python train.py --num_hidden_layers=10 --num_attention_heads=8 --num_key_value_heads=8 --norm="rmsnorm" --rope_theta=10000.0 --init="normal" --init_std_qkv=0.0301 --init_std_o=0.00674 --lr_mult_up=1.06 --schedule="cos"
Each number is 128 + 24 x the weight over its row's rms, rounded and kept within 0 to 255. Layers, rows and columns count from 0. Numbers have three digits each. The size before them is the row's rms in percent of the matrix's.

# layer 5 attention key, 256x256, rms 0.118, rows 143-165, columns 0-127
100:126104097116117091106120138123132104109107098153139114149102113139096138092103130099114103143152134124126094155169190099108100093124153123124141117106138081104145118125100182132143115155117109119164116165135114107123116141094104130139137151103078121103126166151077107076099092174173092125118107129162112138121142125144143094133110157129143139145136139138105111155139152059143110123126
088:172128133154164130143092142143114119093146116101110129145128150141144164150106149099127151116131168109130128162152157083086177118098145145176113112103119134084136150122114143148137104137144125130182087123127087103196127132144134126121148122117168132117105123114143133109124125104119116106116164135142184117150139133116136109126124136125139148100092114124111103107130100168108160106143
101:153130108151139099110138125095184105169142154152116081129108111110125113125102123117139119164142120108104139149137062116104097137131100126128132146121089147142117096151150117149079122106179168152101146112137158151146124125148132124113153127089165094159120086124168149130112090087175118162166119110104088128096136143137137126126153130139127124121107165127154109131109125152107145109123
101:129108127111165123125135085065153135139147163143158128185119168136095151096111139158128105093154184116133129155126121132124109125115153123145098147167100148135127133178128126159139154146146089106133085114104106123136121113099123149133135119111130138159095086142118146088141132063093113113137167121100151135118107139184166110081109116110124104132125148096126113115097144103121109136137
108:136118103124095114119127161137160106145127116109093122076106141170109120123147127080139117159128110068132107118108140073111153105132122142124166107103106137124129174098098111127160082137163139108136106150161134124093122123130110135114103140113090117134112133084131128112118156139114108118132103089119118151095158125099106122166117084133105085187108132119109160121119134108147140106137
101:141120138140158111146136122133163125144152146084159107135129166120136125124121115106133095132153131114123109111163100114136151097149155116095140164125167154167140124147135130138106112106114119137143144123110105145123153111109153148117125115058149117165132145074087102139122110110156118087081139136117118132109117139166182159113099084130125109111134143157092166174112134129171177146112
105:128161115128090122142132104104162105110102164113128149099150059123111156123142148111156149153116103122172102137146110099127142119139146159116126164131115104106134126175173141173136134094110114114125141127099119174071133131143098122129103104174175148133133125141119113126130147092143091155107145121078134093141054133143083122120083139115130140164152124151118156131116115127117085145066
107:131160107087184103106120117102159121157129116128147136090084138151082142158121138119115114111118116134104053120113098114095103118095183104134105137137151164112120112143112085115145124156156077105086143120132111109123177158154150133133130133125149122109116138124169126137135098125135132132121115107127121104115100150090146093142125128111146157092090109176157102126095084127179097122159
101:089107140116148143111099151146132149145141099113104112145126146158145127160127146121123148091124139144127110105122165134144144199090096147121118137157104124116135110132172132134113139112076143113141075171116126094109116104105111141170136079123123141128137140128108160189112100133148143144130118127109090143127110064097161143112084113140159121147089112125132148134137119122114144114196
102:144151097136100117132120128136143111136146148150101121138093157135120104164144120110127090166111116141146168123115086088128129112077102153137129124127099130111124137156134131129146153129108142129119148105094156175105107157119169143124125164158101112098169169164136125102117085174129143132126124078118109169135147153135134115162106115110092112125142150135108119142193178091156130154134
106:135107157123159142134159149137151093166136136149076150134109143114146145136137118140148096102144147133161140143090054128131100130130144145110088112127103067117108115115111136161146159118114154178100120171100109132104157110144142117094137146100145131170120121130103121130114105174144096142139127112073082162115130095104106144120110157106158126144107124126130149129131109165176134165130
093:106082116133130192114158106144136131153104117088162100112088107115094129134101121133161124138138111150084088122103140187109159118141124162155148096127124153163126143116129139113130124112131146141115127136138150154154151129103104180125161118146112125128125086145125091120132126156156147135116127143155102131106123148175116101129158153149149131128075098105158139151137084133124082128113
103:133105111127101099128124113132125188148110110141112098141123142121114109127132132097151149144191155130104118107152123141110100159096144132143155115145144088128108119148096124125134119134127155121136113152159146124142103152135079147148146132143116167115146120142101149126140109159138096117163095131097102147122106145069115136132122112124192107116124151125165096130120130121141163104147
106:148165108129134103157156152116098151108147124124106181123142164128112134163096149093145139126167155169177103128133117134126126122138133149110107117135154115146134119118118166160081093130133061099105105122117127140111120158137166138110089125133080117095169117148144095161106124114143120114124130127147141082157160145119136136160122126121086129126228140136168089167146116132112172134098
107:124148125088118141119127156122124143145124147090065104144082122157127139164135151139148101081123113122120128114127121146113124137152112106118129132148149138157091108153100104123149106150095089117132141111123130143115107162099099146128131149109183126152112098112104119100168080137158096112151158153134109125134100177139098158130116144121107131094127151104145156156160119153108102162110
115:165085113115144066132097099086127127114154141144144142153104159098096134099128102133101150100183138120086122100136115174148069145133135159146135130143124135127098109166160161099139098097147116134132096098120119075115152147164116105133071135109141146116146045127120148128160136102120124124102119122120166100135112096122147142099154104131131147159133131140156109134126100134126092098124
103:106169136149123122099166118096098109128157134134141104130091112107095134125093175131123154146080081150100087124156100107114126152132084144130131116132100147153139150142097143131109112132169128170080114130153145116083137134163123125154086142128127139111121091144113112088151108151083151136145130137133133092148157130108083127111149122153123173156088177184098146113141110106151112153161
118:100155100133138092118170140157136137134136124113136094161116162107133121130093110134119156133147113134154103099162161170108099163127128134082137151141120131137094110081129175145098078137140136152137155106151136129131110139147159126118108142126140098126161101120163089201158124158178140101111127106134114093149135126108125112153121095146160114137130114127186110124135162137140122089091
088:113133104114130160095116119111112154143092113138162097133124121117172141152105146132123124096156158125129089145112107145127129097120162175096127105150079146143165107157127134118141106145167137142138153117150109116181116124128150129094126098088155136124151173151129131133167153140160121149139166092143117092128101136093088130153115118120106175127155087089125113117112106124100128106136
086:146141112160121104151110146153128184143151137126149144115120122177129146154143116147110165165130130157149099120158120167096144146156155131124109145097157132126139133153082104103126126135120105116141151125141120117136083169145185132108122112131159125102136150126117096173175156159131120121129137152121115189081140140122149127109163160129074123094059080117123133148168146129143086147137
086:151115092118144049093118121151119167105128120123117149081138083120126108125125131105152153138104115121087134134122135158121136149118109122113141136099131120094113127150161147140140144084135156132119083154129128117098094130090128126117141122113108134132139128122119150124095107121088131091142124156089153123113111141093101110102115127126154141112117101155121100153107172119127127125080
085:117164094096155149142141148150161180137128115123123100115119130095124088105085131151072144106150100123160083113138091145161066111110189138104138134089120121161089118148139121142126075148100124097116118106132122144134119131163142150093090159099094165126155131153139104151142161125114147108106110135093131115165150120107110119129127098133112099132146121097137087133055094139108138130094
089:146120085156152108157120120146119132084149121123125170108128125142138132161179110068100132126151126149148102133124188109125141142122123071118106130128140137169096117162097112147080134118158130163161109112141129154113119156126103121136100126144172111133133133095093140153158100166189109127105147141126136160099130181152185125133168158102118105118147141157126114121180123166124130148097
# layer 5 attention query, 256x256, rms 0.115, rows 144-165, columns 0-127
105:108107140139121140132109093210116131134138120120131113134151083138144114156121149152133105103185149137110146109161126115077178140148102138098120143137117154200119139134124089166110113131130154154092107118160178140162147115148118114117110141135108102177096107114138112083140163189107136132178150162123107163154105157135112133112136178114147146094123128123110128094139116079129117098118
101:153113113099117093152143096148084144157097164114127123112142095138112139135158106124100148148128142142136119080089100136122136118130070165108127180114144131117125110141142129115124077128098128160120130146127104142122157141171109173132187127083163114123139120152164106144159128148112132102135137112142097161150123137154161134145138101143114139150160140099087130166152121112141146102085
110:144105121123153145150102098117126118132142142165123148136138117136134139103112141131120180179121114140155124142139123192162158147115124107088140101117100152126136095119106165129117165139116087083140105139133132118125136120117133135146123144116130147116100146129102119061115152092144118131104138086142125118122146135094107147173123130125164131157086134126097097121162149095109103101148
107:127089144076083099131140178089105107144129111139098132140144108116132097102119128113134123134151086099134159142124132123116097130162126131159129142120119138113124123119125160134130107109104152131115162119089112164116130122163097131083146165138100105133113139124150095121144179135115089165156134123124125172150094120109082094134130079146105147174160139107113086114134121132119141175099
101:093117116149117123134093137107164146164121186154161138117115187161138107107115148148107159136161104132169141127179105133102088143130110124121086097109084131138106132156099166094105143131121113136160114138114172113123109107118146166121107115142094113160178108104115130133161120072101119112093134171107102136154141141134130096139135109107142128113124174119119153101132132107130093121099
105:120154102125121117158140133087108130103082105129138137130101106092116169163131172160113107107109109131124112097128122103125172138110134143111142137121147154130117166151131104133070128098120166170150097162127160123120150150137117112145123122122163129158132159114126143161156150114118167118111126112115120118104116158104115147138098143109120117090155115155115129131166158163161139174120
105:151138113135142100069142118104092141173132118183099122113136121123110141104160145132128117129090075125106078143145126155130150127148163090146139155158141073123147111100074121137125149165174133173112155108150127113155145104150088132137140158135127125108154126118166131140113129118132132149113103104096138094114134156150137147119101133116089122130153130134077162191085101096100113140117
105:100123132164127118092053123129127114135131078114077125138134140163151114129145117123133151131137117112147137143098128120143090096147157151141134122106155154122149103094137141114146142132148133125134091149126102099153135119159167143119181150118102141146111150165141180148099137101108098200117099115117132151109106118126089128157122116131132089096095137161121134129102151143164182151195
093:141183146139139112118122098101173135129162123149077123136147123151132128121120112090127132128107097136117095114143125131120143112090120129118138104118117139113121127156118102112140169155116116090120161116149115183096146154154129091110154099193142100115162160127182129133103113124100112159149154133134111124173130166133137088114111132072179102135107127156127158145137153158168080119134
106:139131143116146142125163169094129118100147107111174146142130138148102151134083106137151140145110064150145138120115127150126118121152134160101134110154106135128157151110132125125173144095138154167124132147105095157102158148129142134112108108174130111119126115113147136111115144120149120093115110141129121193125130075117144133104158098104137159117080137117102143140094151136106055152118
105:118104115090117160134107175128173142097127192122139127104136131113123121157129096145143132150139130083161150138127117136115130139138117120102178109128134133163123111093154148132111133140153112134079159140107106164131138112141131138150127139123151130144091095178118095094120104111126111067141095161102155084133106132167151142098089169160094158133133137117127116169078120168160114134135
105:106123163152140082113138133142103123132117101129131163119099162126131131132120115095173118124152096148149137165119185101161102131107139093125162155107119091137156124098161097128148143108123164156101119147103093143120124117140126098167123141157119139172160157101141125077136141179129143139106129144090107166152153121141148127140152098126140071116102143130082148130152117111170116092132
101:127141145138112137114156161104136076102121122126126126119155116139105140119137125109107181167162108134128145106130101092121140089122135137096089128148104160125184126153154160136105119113125133092126126113125127119140103112175157108099109141103136138125135164158104147139140127137155171111157149101103114089108136106142114134147147094114112178108132145138115129176140153136138128070099
103:122113106133106133153151137136142113158158154113110076139141121140145138115124122158167141158153137127158167169176168085095097142142170122151120123123149103124108107138139142143111139138103142140107095105091093145137123095130103128142125100108121137140135126111108105083185159108132151161143121115145145155146101132127109136125135116130147100134177158144148143158093112162135127116142
103:105148111110157105154124133098141152130089127110135122099138116139099132141111096111092114136131144139135075091139085102123109131091051136091135112155105115128111130184136114146079109118144156102155138147130173109129120135104139121112070114107142149116118143156155148123138131099123141124107116115104135090130155126104111120133139106115167103089110082108148135110110160117159151082143
112:175129116106102109163074130144117140125101100136130163112128126143099122156195163175135139071084133105071115144089104123173130090126130141176138117114153097086164116125134150169139141157092115158091154085136116161127124136139092106146124148118087142110142113137132138117155150130124126123126118085149143067114139123119116133132111149174108180129106142174130155083075132128154163142125
085:184117154115122141141126105165153096143106181132136176140145117155115109146148156105143065151134109121139079115138135107111140170124102118092104133148089147115096112131160113107094128136127113132140086155092131083135117137136137138113148127134128119132145137117100171129137112144145160149096148144118158114126083168135110126101079165103140102101139152129147163188139067113142112135161
081:138152103161133123156156150127156130134172146150125132105135135101182099131078099146106111110144118108136165165133097133129065143121157121098162132152135110131132120126053143144085085123123092069112072123099105122141145128121149159111137150147138131114144135154145109133141104163134126153181061128097124108140110109118148114127157122108143093134141132142134137110130111121155130128127
079:136152101117141110140157097149110136123120125140094123104143163123164123131131091169162095092122118094124159112161118128126082113089151087142151104134134125114147073120093163165095128135096133132134121146064116127115115111112171117115130160129120116128150124154147111145140132145105150090143121077115166119192096140125174132144133111144156125139150127098121158140159118075111142128107
078:113118110160140118141120087102145125154150155137094159147130131090076124126141085094151173114095115160143160123119159161132133125079092165128099128142163170135126132118128103155133134148121084122160142149152111150099127138101129098144133112122102121122128125165161106130148110116093096138165110077136107143129070089075139144163128119156121175137108098137143122097116163142140105160141
083:120120155143142164155137139125157094114121131165113127160119131145138120085165187089102144129128112195121103129129158117107129117128100146109102101121088127123177130142130107118111136149141112151169134119084098105118122093146111103116105110145150139088137169113109107045140091140120105173113142134133114138105129089139116120094146139116119165096117124134100119111139101129133108129099
080:130103149121133132101171145134133172150107169149167090135128112126118135138127112214116133078118173115092139089170098117125136145139167131135130119129118138131113154122099133119105117111168122169112126135126088117107171131097120149141139121170147160133129152108154124153120172115195131125142110138141113118138119135134113135102116157101166093120111150135113173138067101112119146123128
# layer 5 attention value, 256x256, rms 0.122, rows 128-159, columns 0-127
096:102106153190137149190154101124157116115109153139185153107107078119167125133170152116124110123129066150137158139103144133112160137112154139114168107126093154120130126104173177150166145113135139113159096119109156106118166141163089126120132124128109139087127177079132110110136164140129122110117131161098115147148182138158172117114085137174191138136130136156126110119093112129130123160140
100:165146079145116100099154065080159084118112112119145111083109175112153142099078128110119131128138150163109096097108124109107132075165104140144152117152121139124121137150118147156114126128121152107174125144129088117114148114126145139121119125112146116151115108098124119165117114069140140145132144117131140130088168123152106114122166104101065166083156158140152146098141103153125141138118
100:110138124134149129147115075139130194084139111072112118129132130141135165176130131120096145131131118169105121085143145168105069124123135159113095133110132124087118098096160094106107125162092143132168179128146097100103135137132105104148137119140124118160168117152065125141149122147155146142096131138140160100079125127105156140158122178094145116137129090077138109132119134128100171127110
096:140130111093102137079133165131141140160128134086142086117136144135104135131085131151100087159105112150103120100140112129139112098143122146114154124123156156134140136118108138140124105137153108163149145178116133127159127102120141115103145110149153115113091134139175152127132176121126107137139140137125089115127109156147148083108132104098122157065084148132143107087114141148095134083090
106:138118128151082115086132109130125108094147146109147145094129106135105161122123098134108125148105116145106132125096145159142085101152118135083161167072137181097072103137164117094124126154114131117099113129137151091111145102172105115108143112136108118149111143098119120116125168116118112107161154092145153132121155132139124142125095111119135071116127117101127148085117142105152124188106
098:153117145136138175107163140178098142112123155068120131152106182120135119141145119157130156127130116091147119144146159092146137185112112136126125096119209153152110096123054138127119108120086128139169116128122155163136158127114139118131107144093169124129138124130153117123130140132114126124125119106096116144167107127164125132143156148131136119117106147083123103120136133106182069145133
102:107144154125082123129113113141178108139136148101107108115180139157142084174107109113150165140142096113145121202145163128092146136172144124104131110125144137108145099122140162101133138116112148100110084133105133072147110124196158142131129135119132131192133126109121120143093115156126097132160098103112109160134150110143151122134136114136093108158103113127150110102118083118111142152146
097:123104155160111108120156078128189127164161112134163165129112132165143159094166105127174158127157161099123120125144162109139140137080137102135141101091134136147127100102105136102090168100121152108117145111113084084130123139070140151122124114124128096153092121131139138145138135113178130094154142119131126123088151098090187108146138137119090092111153138091124160128103121164189141136116
108:121147110124133126137152139150129150126094137147119149101145136101156133148105098156148084097150111157109095143109106140134113123084181099150090133116152108085141100127119136122113102137075110113156158122130118126133111113095163108122132136149101129141076132162147107086103115120123140135075146135168127169128119115125150151122117133114121143134114112113145119123145171084150188142149
108:097122158134120123183131109056116142142075136120114089120118155135115095138154146135122127106112127112128118161101119107124101105086128093143143110082083162159110115137108083127102116143144126145101114092127089148115145175124096146134115152138137100122115123110128142146175137143155109160141097120122153163143142170130113174140132116111113091149130171145143151110145096115149075112141
105:096107164107135155136132094097132141155108134147119112111126120116111117140112106133086131140094114136161161134174153110125140168112147157125106079130151120166081131151176141100121153129089145120177134137135125105126119094194101097112128157153133133132144102141146138120101143151154124126098150126114127167109109108111128101112124125182106136102116124135142154123140103125144152163134
094:100137152140180118123108133167103122094128097146164142156146098136127088122130120162115153118113161142156115138113142151141143068092112166121141146143170152147157107136119093113146137131171161072139175130163107086143199164141143118124133114121088124157113111117135135131155109109144121151088130111150084141136146108135183112151151108105091121105140142098136141116134176151111167102150
097:127122116150129086128120109140139125152122127117166131145084136148108112128126138140098119127134112099117103145132159147138118112114126113136123146151097155084137148137144102121109126113113130172167121150065144119074154157131160140112148161161140128127147109147124115102117142151123157126084112132096178131120149109128090181125154155114127118166149091139148135115125145145135133149143
110:114102124106179113134121121094103148095111136085109117134135161134148143163137134120152129112097099103099139130167082130103099174177171140126123101075123154143130112159150151113098076126130121099141143121138101089130121162141138138123107103090141125189078133117149121117096135099133131120146151131141108120122130154130119092152080089090127143143158135139124115123112071109142163194121
101:047057124137173125133124109092077131123121158148120154158151132121124143114102084153153115158095127133119124139115117127156109136088128116113129115110162123140111114139203134127109105106144118149110161149156125130128096136133131111121161091182149147147126102124136165127051145105159143125125133112132119114144135110192128118117121115089151135139091111137134109098132136119160106108130
091:153082101140102117143125081135151127136101145101160125083110125116129102141139140111143152123140127161125125108092116129138146149120120112125111138171132146117119131116112131093091148100148070157112120092144125115147153126137159126144145161147151140118120100146119137129107141128122174133114111131152079120107140105071090084124103157175161134118087106145096105121182148092100154138118
108:136134143140093155133108161086146145141164101171140140090122127110098145086214191116092075153110128109134143139104131139126112135129116149120139125162109127097126127160156105130127113118125135114133107098115110149150112084109156144138122116125123112138120158150125149098151103112130117143141149073130121163101128072110158165134103137082142157068131124143081116143120147078120128112131
107:129094135145091113127155151152108121107139140118162169107115091146136113133079174135078137132117088165114159140145112167062151119091114149139137121141071174102134130133154106121142171139144148103148130129110129144136161132141152131148117125102104126139088104098146121140136150092153153134154140128155139097139114176136131133142152089144136146140109116116112113128089162143133113118136
096:112137133127162152110154159099125096154128093131135143162170143105159107090162145099152155104110110125097111148142109146098146137141069165105137125139112123138149152170112121117143142173075109118159147121080103144137136148135192114109065099139116125129120177144151133118127134153147139129138142108081117090119111089173141153107139140096097113160158099126096151139156138165159149118105
097:143126130160128120124114141135134087130106151135158134121087133114144127119110107166115137122083119126097096128088157112122097098111139143111139135154125134141176145095139163125168145147156153112139118149118124121165163123160131112144111149104140104150135142147103123158162120140110137160112102146123143139122128148145112081100116150142092096120140156128128178131114124134108118120145
101:095119114114109136127142139110160171138095104127172125083164105090136156099171127123121130118143151097126112125144086153131122125162122135067116159136109091161141097138137100159130141151121136135047146136106105132133155116141121108154154123101084143168099095136154108145127113124142163099149141115124155101133122103126153156094109109086109172150126131117142114103105136163132144157159
100:168105161112102112100135136122142123136142073151131098150074133155116158081138143127115108170172100125178101109165177152124137119136135103125157171139162149153147138142142161134130143072098134123120167097111104140093117131121109115146127110104105104125136108115112124130132118114095120117111125137175121128068161149096117134089096120123109120157118160144151150122108169129167086124137
107:149134100098163152129138146124130121091107129122103150119101132150138132158125189106125134125132137109171093138153114095117111113133118165121111116118112177162144106091149128087117126152091158127135144158111165111137139135129129090133141139131137095219142144104171146105141126130132152120124143158118163145129127136109114174131055107058118121109145131107128128128117101145141165155101
102:124137137155103112150114114104109117113123135146125122106147148099130131204111102155125157090112102127130124160135110131179134127127151139140156100148118097088128158124106088118107081162145137140121142082098133150149147099136153119179115117129127158152194117131158125138126135131136120129120110122129125147137148114111153128145150131113096159126141152127128144145142126135136140110104
102:111137163135152146122125141123120131117106147156118114145169117056144160119138145118146089109085110119113133105104115138093128112098152079135145107107094140186163062131125136114087099096142157139142119170122096137108090141118145157109112142138177115120143107130133106141111195119115115149136133112102104142118121137106110122135122112086106143139111110138125169117163126142122050161121
096:143151129151108152081121082162132092126164144137133113144148109098104086085106147102151106142115119143079166120106110135157136119117125159120127112090115158119097143142163092109090108116152112124122143130133090155146124117183133189133128140131068121134129160141158102128115154115123100109102114154134084110106092133117182133087156114124112099133119156117154106130126099124153115116175
099:132173110129109142156092139120098115121150155168116114139117106108131106152110153161122095127149121176146111127063139127126113156100114157096141122168134072123161133117165110094151109168129146144169151130084120123118120141127122108126103097105123126104107108126107164100138145156141138132098134149118086123135091125139176132109125171117089119086104158125154115118146161142125136137141
095:163084124117148144138164136083103136110115105132121096104136157138137130177136111146101126117110115135131099152149152143092131128108162145127079127175101120109160105138098143131142108146149146148186126141123125132157129109148086149167137100138128153138137185127111143169112140086131138110095079128135181145104123123131124156081135123167199109123088103171117114162145177065127122116129
091:149150093121084146143096145147126147162085157106131152118094100070114173088157143183146093107170127103128168095108119148146138113176123126110132090143140113129126159131116138115182165157167170144114160127145124117142141124182139163157145127114122165131153071135158108104136140098129166117113169140111127128117107104132098123114162152165124123085126137075132116111153141122128133143131
102:136115162106121122132117113165156159132159169180113109132087109117105146127142109133142126120113155152153127132112104090098136124124124153115133128115110106092096125120139127137137125100132129133171186065141117118170077143098124104122110139146146111131108121124190124107166109094112098121128169128113172156107108139140110143103128117111115150153090114083140084130076176111157152083142
099:107144162140133089122155082147154109119098115124127133112138141098152120143165140156140157145130114139174141113152111133143113167139096153129174153099143136141143109127131165098118111112147152148119135146131138089125084116133106101117162118106122101179199097130118137111137107147108125134106131135148123089112123125173134084161110095146091124106087119157140163133118142128154141160111
103:119096156148127127105150120111181112145185124101143152120116174105088177105113101118115156099121170161160091116127147137111089151119140119107096151082101155114156120103156137108166078111144106122112138128139152131109138133143118139116154136130143146176134134129132097122091161144101092123175172125097131125122122129151170116071080196109125103159126108110128174139120111119105102137093
# layer 5 attention output (transposed), 256x256, rms 0.164, rows 128-159, columns 0-127
099:132123085155122090147132136152118116123118150129097093102128130086143106100114098105119165103143148098136172142157117162096123129117107117157101158101091125084133115163109138083121099134140113117122159164101142139130095144146148119123121155106125136136113134135094122117131141124123130105095145153140132123118117162123134150104150119148093085132128118136127113135141117113093142092115
096:147098122117101166098140163131162150140150139074120126162168135150146116130128111159167111164168146132158127163119116132106131118166135077155151131139149122141131108141111122085132155150110166084120121077114103142178146127082148148114126155126134122154099125131100150126135144115145149195145079140130129105180128170149140150117101154107156067149131173126146134173161114156113138102082
094:137132150089109095123121183118107122099110151147155137145172163109119159142134084098158102115082088130137145120115141127158145130180121141168125097143128104132082112087133132123122148135142119119101115117135103172155152141098129138126123102131176141161107142156133149118119168140144074176140107173120106155103153084104134133119110138172104097154112148150070180120104162156115109121163
098:118104106111112146119127096095117123094166095131132123133129164140161129102129117154158141147096110147150117143119125126111129115130138093139132125098131134122106107060111168130160149141091128194129123144141167118132165123137162106138115123176094097131164123076139156124093111140140099127147122147114126156147132134130161125141146132145170097089140112146138126130144181145100101156138
101:111114175098104140138090157195145143114123122143138110101107156109119106135121104111140133115134149113121156132091142137118120137132131159145137103154067140103175123108165091160164128134170132117126134107092123158127134099127173132153186175113126143111110138131128117104111129089139126117193147144163091144146086084149179152090114112104111190089107135133124106193095165139129099122162
097:143163127118139148130139111098106145126149124146108157128130113171132057132081154147108136127135109079122155123142084134134142132118163128124121180159095162108107150142179114106178098173111103112094115133168147105078135156130103128121108084114105117150112148128119139161116135120104133092116083145153140132117144122105147093115158110089142127118098114156113122176107094144101124153141
098:157112143147161129095080108131123167166161125125137131120161147114153119135127067149113112161138168150149079148161123106119132096124098109118099111118113091103135139133154111129119127159101156107120112137121069123124125168164117113115141139109146124134134168118125155120100100102167160111109139095104107114091093124145101114122082092116108074118138120172094118143159136174127163162133
096:148109168155114149157103137095153157128168100092121161106170128097154137124094135131124113156136138143139181146109184162151112139147119117131119123161060097110104180126161132155124118153117159113086139138175166164112123089176168102132154139160113145144140144144136111138122108104130130149146120133134162111105121137134116175132120070084128106134108073106095081098138135107143124121158
101:127096119124125145076157144164080136107141138102102155128084149089103171133116149147096105119147137112146132105112123142135104127103143139119167120113140107147093123164133131141150100111107111111101092142107125090104119135101121151114154139150153133120123088129067136164132132107123133136149113116116088172068144116134160169103128088121147151136136128112126155117105155150124129120144
101:084144114071095132175143132143120094187102123132147112164140137162154174171111127133112115129162121148137129108137122157133123162174087084116147152120128130123161118143165141130125131108125162097148128144134156143129146138176098150139112153103116126118117149123131136103114135084159151127094121141121134114178149119094127131128095102105166139131111107117081087135110142114158110122147
103:165134134138130159099139104102130100148149146163135127162106151155116121120123138142142167128107131109129121078126125146139120146153154130154130150164086125063154119123160182139138148169117090091170163105130106169131118134140113150129119086128119104168155139126147174132145137106125118166141120143090127126129146123159106161124105142139146081133138108131130115156127156159072130144092
091:150104076108091138106143121116120126137135087133109108068078162160150113146131133096188104145120082110087137149118130128166147107199122143139119118084174152127120146115089149138097117098148128121120148129090135150111115100138153115110164157125150113131087124121129120126122120128132143110130132122176133095079136159101124156164088134129141110121105127152068131161149167145159126135142
098:106104160110169137141132152121093126180124121149104120116142125157144125098139107110113134153145154141132145113130109109083146140158151135143121123132146131136155137145197129110084140146166125173114092122140130166154170118124128131077101122116175130162103160144095131138177149152121159140140116163157101125075085114141120148118092070125128129123117181134110095148141177132147119120121
099:158128108131117134085132081100119133104119093108121141166138139146133109136150117167140071151125119160139124135114137179142143080083139115074136113132092158152087108131125146102141148175154120117155131149139111128122136138179161117121137121098124171096150112131136173146127139131155159194118133122102141155152136119169150154074111119127104142149108100129124097139113176172129107123186
094:108110117147115156121123108091140136163128110103115082100113159117157157110136107133134120091132137110108095111147144127133107120168142153179159160120157105129128102131114109120165126134111110134135147128099143156139151102169079112113163127092054181153126137161167157164125159143128175125144122102136127156108130154134174140153115099148116115150152137147125149115096155132134113154123
088:151137104138126134106111155186137104102116114149132131183177119107131150175091097151086134120145121142107114119153133116122139132137129160113135133148151149146107099084112125151131132113105126129142155117120157154115105099139126161069090088119138121157119118130087175084154125139141120133143157135107130173097100179125128138127115080142128149163172135103130188108123114077113126098135
099:156100131076120122077141144101112146123105128106131118160085121147140136105105125090110124147178144142145131134134118097138082135114149158140125134092120110148091081101146067132124150166145149102114161120118157120073133102159091118129160145160130147093077126142101104128111134121144113122151105117107154093155113159122132131099143154122133117148110123117126132106168129130143130140153
097:137088134126078080104145150135140101154101094156157118105121138153164108122157084110178107094168138094101120154087104097115115104161138154119149152143125151150136115106116112103154109131119123125086127144119111123137156114120099158148116129126096069126135119110088109103183056149109121083140107140135141124149141154161133119086140133154131094136103115153093115145124150134130135069137
099:141124156132155132135123120107069160122136114153138119150167114124093151109135162144142136099101075132144092092112084156163085137117116121114062136120136100111125117154138145181146126125128144137098107109142162150159137055164138113119174163122147113149130095127141146177162105113107132135105092167131119081149129178141094148152126116133111161145120127155128116149117090127130141166126
095:140126177145118147121134131141148130153156092139113146111140124089141127145144098091117109139171092137108133142163111152098150101171111129118129148128165128116134149176147123121120121108128177152128154123111142118130146116123173164109153149167115133116147139104117156096123141140137088153100127104161116165134108130119142106116145127103127089127116111139149097114168124122085136121075
094:067092179118138131110127149112103117137120145148152094111110137129154131150136136192143131080112129145086103131132127091128133121144137094177113108184138145129141089102141136145137112129148150114168097117115114112135109132160163126162179118190102139127137158103108103102154135107113144149145139112097129122118140150119112109083116116123131152137179129127089134122094131095183135159120
097:159090126149132129123112129139123127163147119115086110150128084130157162136124131101161092127138151144103156078109089121132116100181149123153120114167064171100126123144147084119112122174091134089134148186121137150155136128142127161114110102100119103126117139134169100097142115144156121144156121107099113130139105118114169164143161119138115111134149113090106092107151075103134146157099
101:108132160162106103143096091130122158144115137137125115145106178126103132107166146143134123147124180123111150123152092171171106126159155142143123115115082133132153128125101119131088128105129110134152081100137169135151130124170157172149086187119110131141161133152117134153160151116091109155125142067124110111139124094121152092135151115122126091119151123138128136136121204154137111127204
097:063122107139156113103119132090114144134136154094098115095116095122161139100085102102144123134150111149154102125151140143160121135117161111130122127062180150112145108115102172106162129117121090115116131144127134086132132141139120144103148129097142086138140131131105171162117152116091113127100125146135140113132099167135109157141127111105109122114091124061152147134140111106128094133144
097:111119128133121137103135120115148124100165127137136137138139165176110145094137131140075110163163157148149092143111136157123112131129116142106128148132117139129159145140082140188101154129137099135124124134171092122145141096100154127103129106137082163091130137182133117125135161100144174153111100106156149120144134149149150129106128134105117149114154111116117107160093130126135145173100
094:120100058087109134144123184140147157123146139147133140112138095138144123152139095137129119120147121166087119146133106112125120159087094128147113161153121142135169152092099132129183145113093128138112138180143158119126112150129117105080130115116143122097136091117134169098101129114121115107152124099089119103127110105140122090141108162083142131155127114157106127152152146094076139159143
098:169081119130110107118161121166124115154119159158080152119136135140114109141120121080173136117127131103157129158124120144138112153171094106147096148085139130118105133113131100147117122134128119118126137097171105100138132111108105127122135144183133098129168122176091112134132159127096137143138136105145082114097109105086161126110113089106105166095140106112065163133075117122107102154119
093:113140096124113102088118104130168136147125151128138132118164135092083139163095129117159162167100112139149085112135095083127156105184114148141159123126162138128094147157160116158130085113105057112133121126117180105124133148150135170121119126126103112086120103110149141089136130127129127118166149179121128128139115113167115123099145155127095147170110168125139105126171111136132111104137
096:126135163187124145096147147115127146125151129165139144139122119124157120137077138132102171104116155104132115108186161122099129125104127140129143147100133129123130145114085082102108090155126108077135125112077154098110109100126141128136120115131160118065124155121104151137132098177147101121168111140179113161128118136136130142155117120158149145083136167130153142090138096118120123136111
100:176118162125077138152120134126123149180132077145168140143137112123141099105134166129145148130130115124078149098149140151125153149143126124124128167105094120092143125165106151100147130118082142076130177193148133158099145150085135138137129144125115130128127103113105103123141078130156096144119117108168152139095092116130142116130141111119131141109114150099136143107119100145124080142140
095:180175134159111142077081161115158153138139108140131103130173142152166124114131103100097114163129156125114145121100157118159151093145102116148114075133125121111138093124203150129094166122143124111161071144133095127141137122117147181128156119148113086140079133128091145141133088083093119112102130103095161125122112166143123118088124155135169093119155139128160089098123157146120157110139
094:153125157109116084131093130136182170133172145126116110144090137136156095127178094082098133139115107134109102115132167146161090146139173148178163097099202120149095125086127133129133147140138147138131139133131119118152131126121142102122122109108130170136183129139090154135086087114121135177124094125087115131140149128102149127113119106175096151082083122140147092122099131117149128140107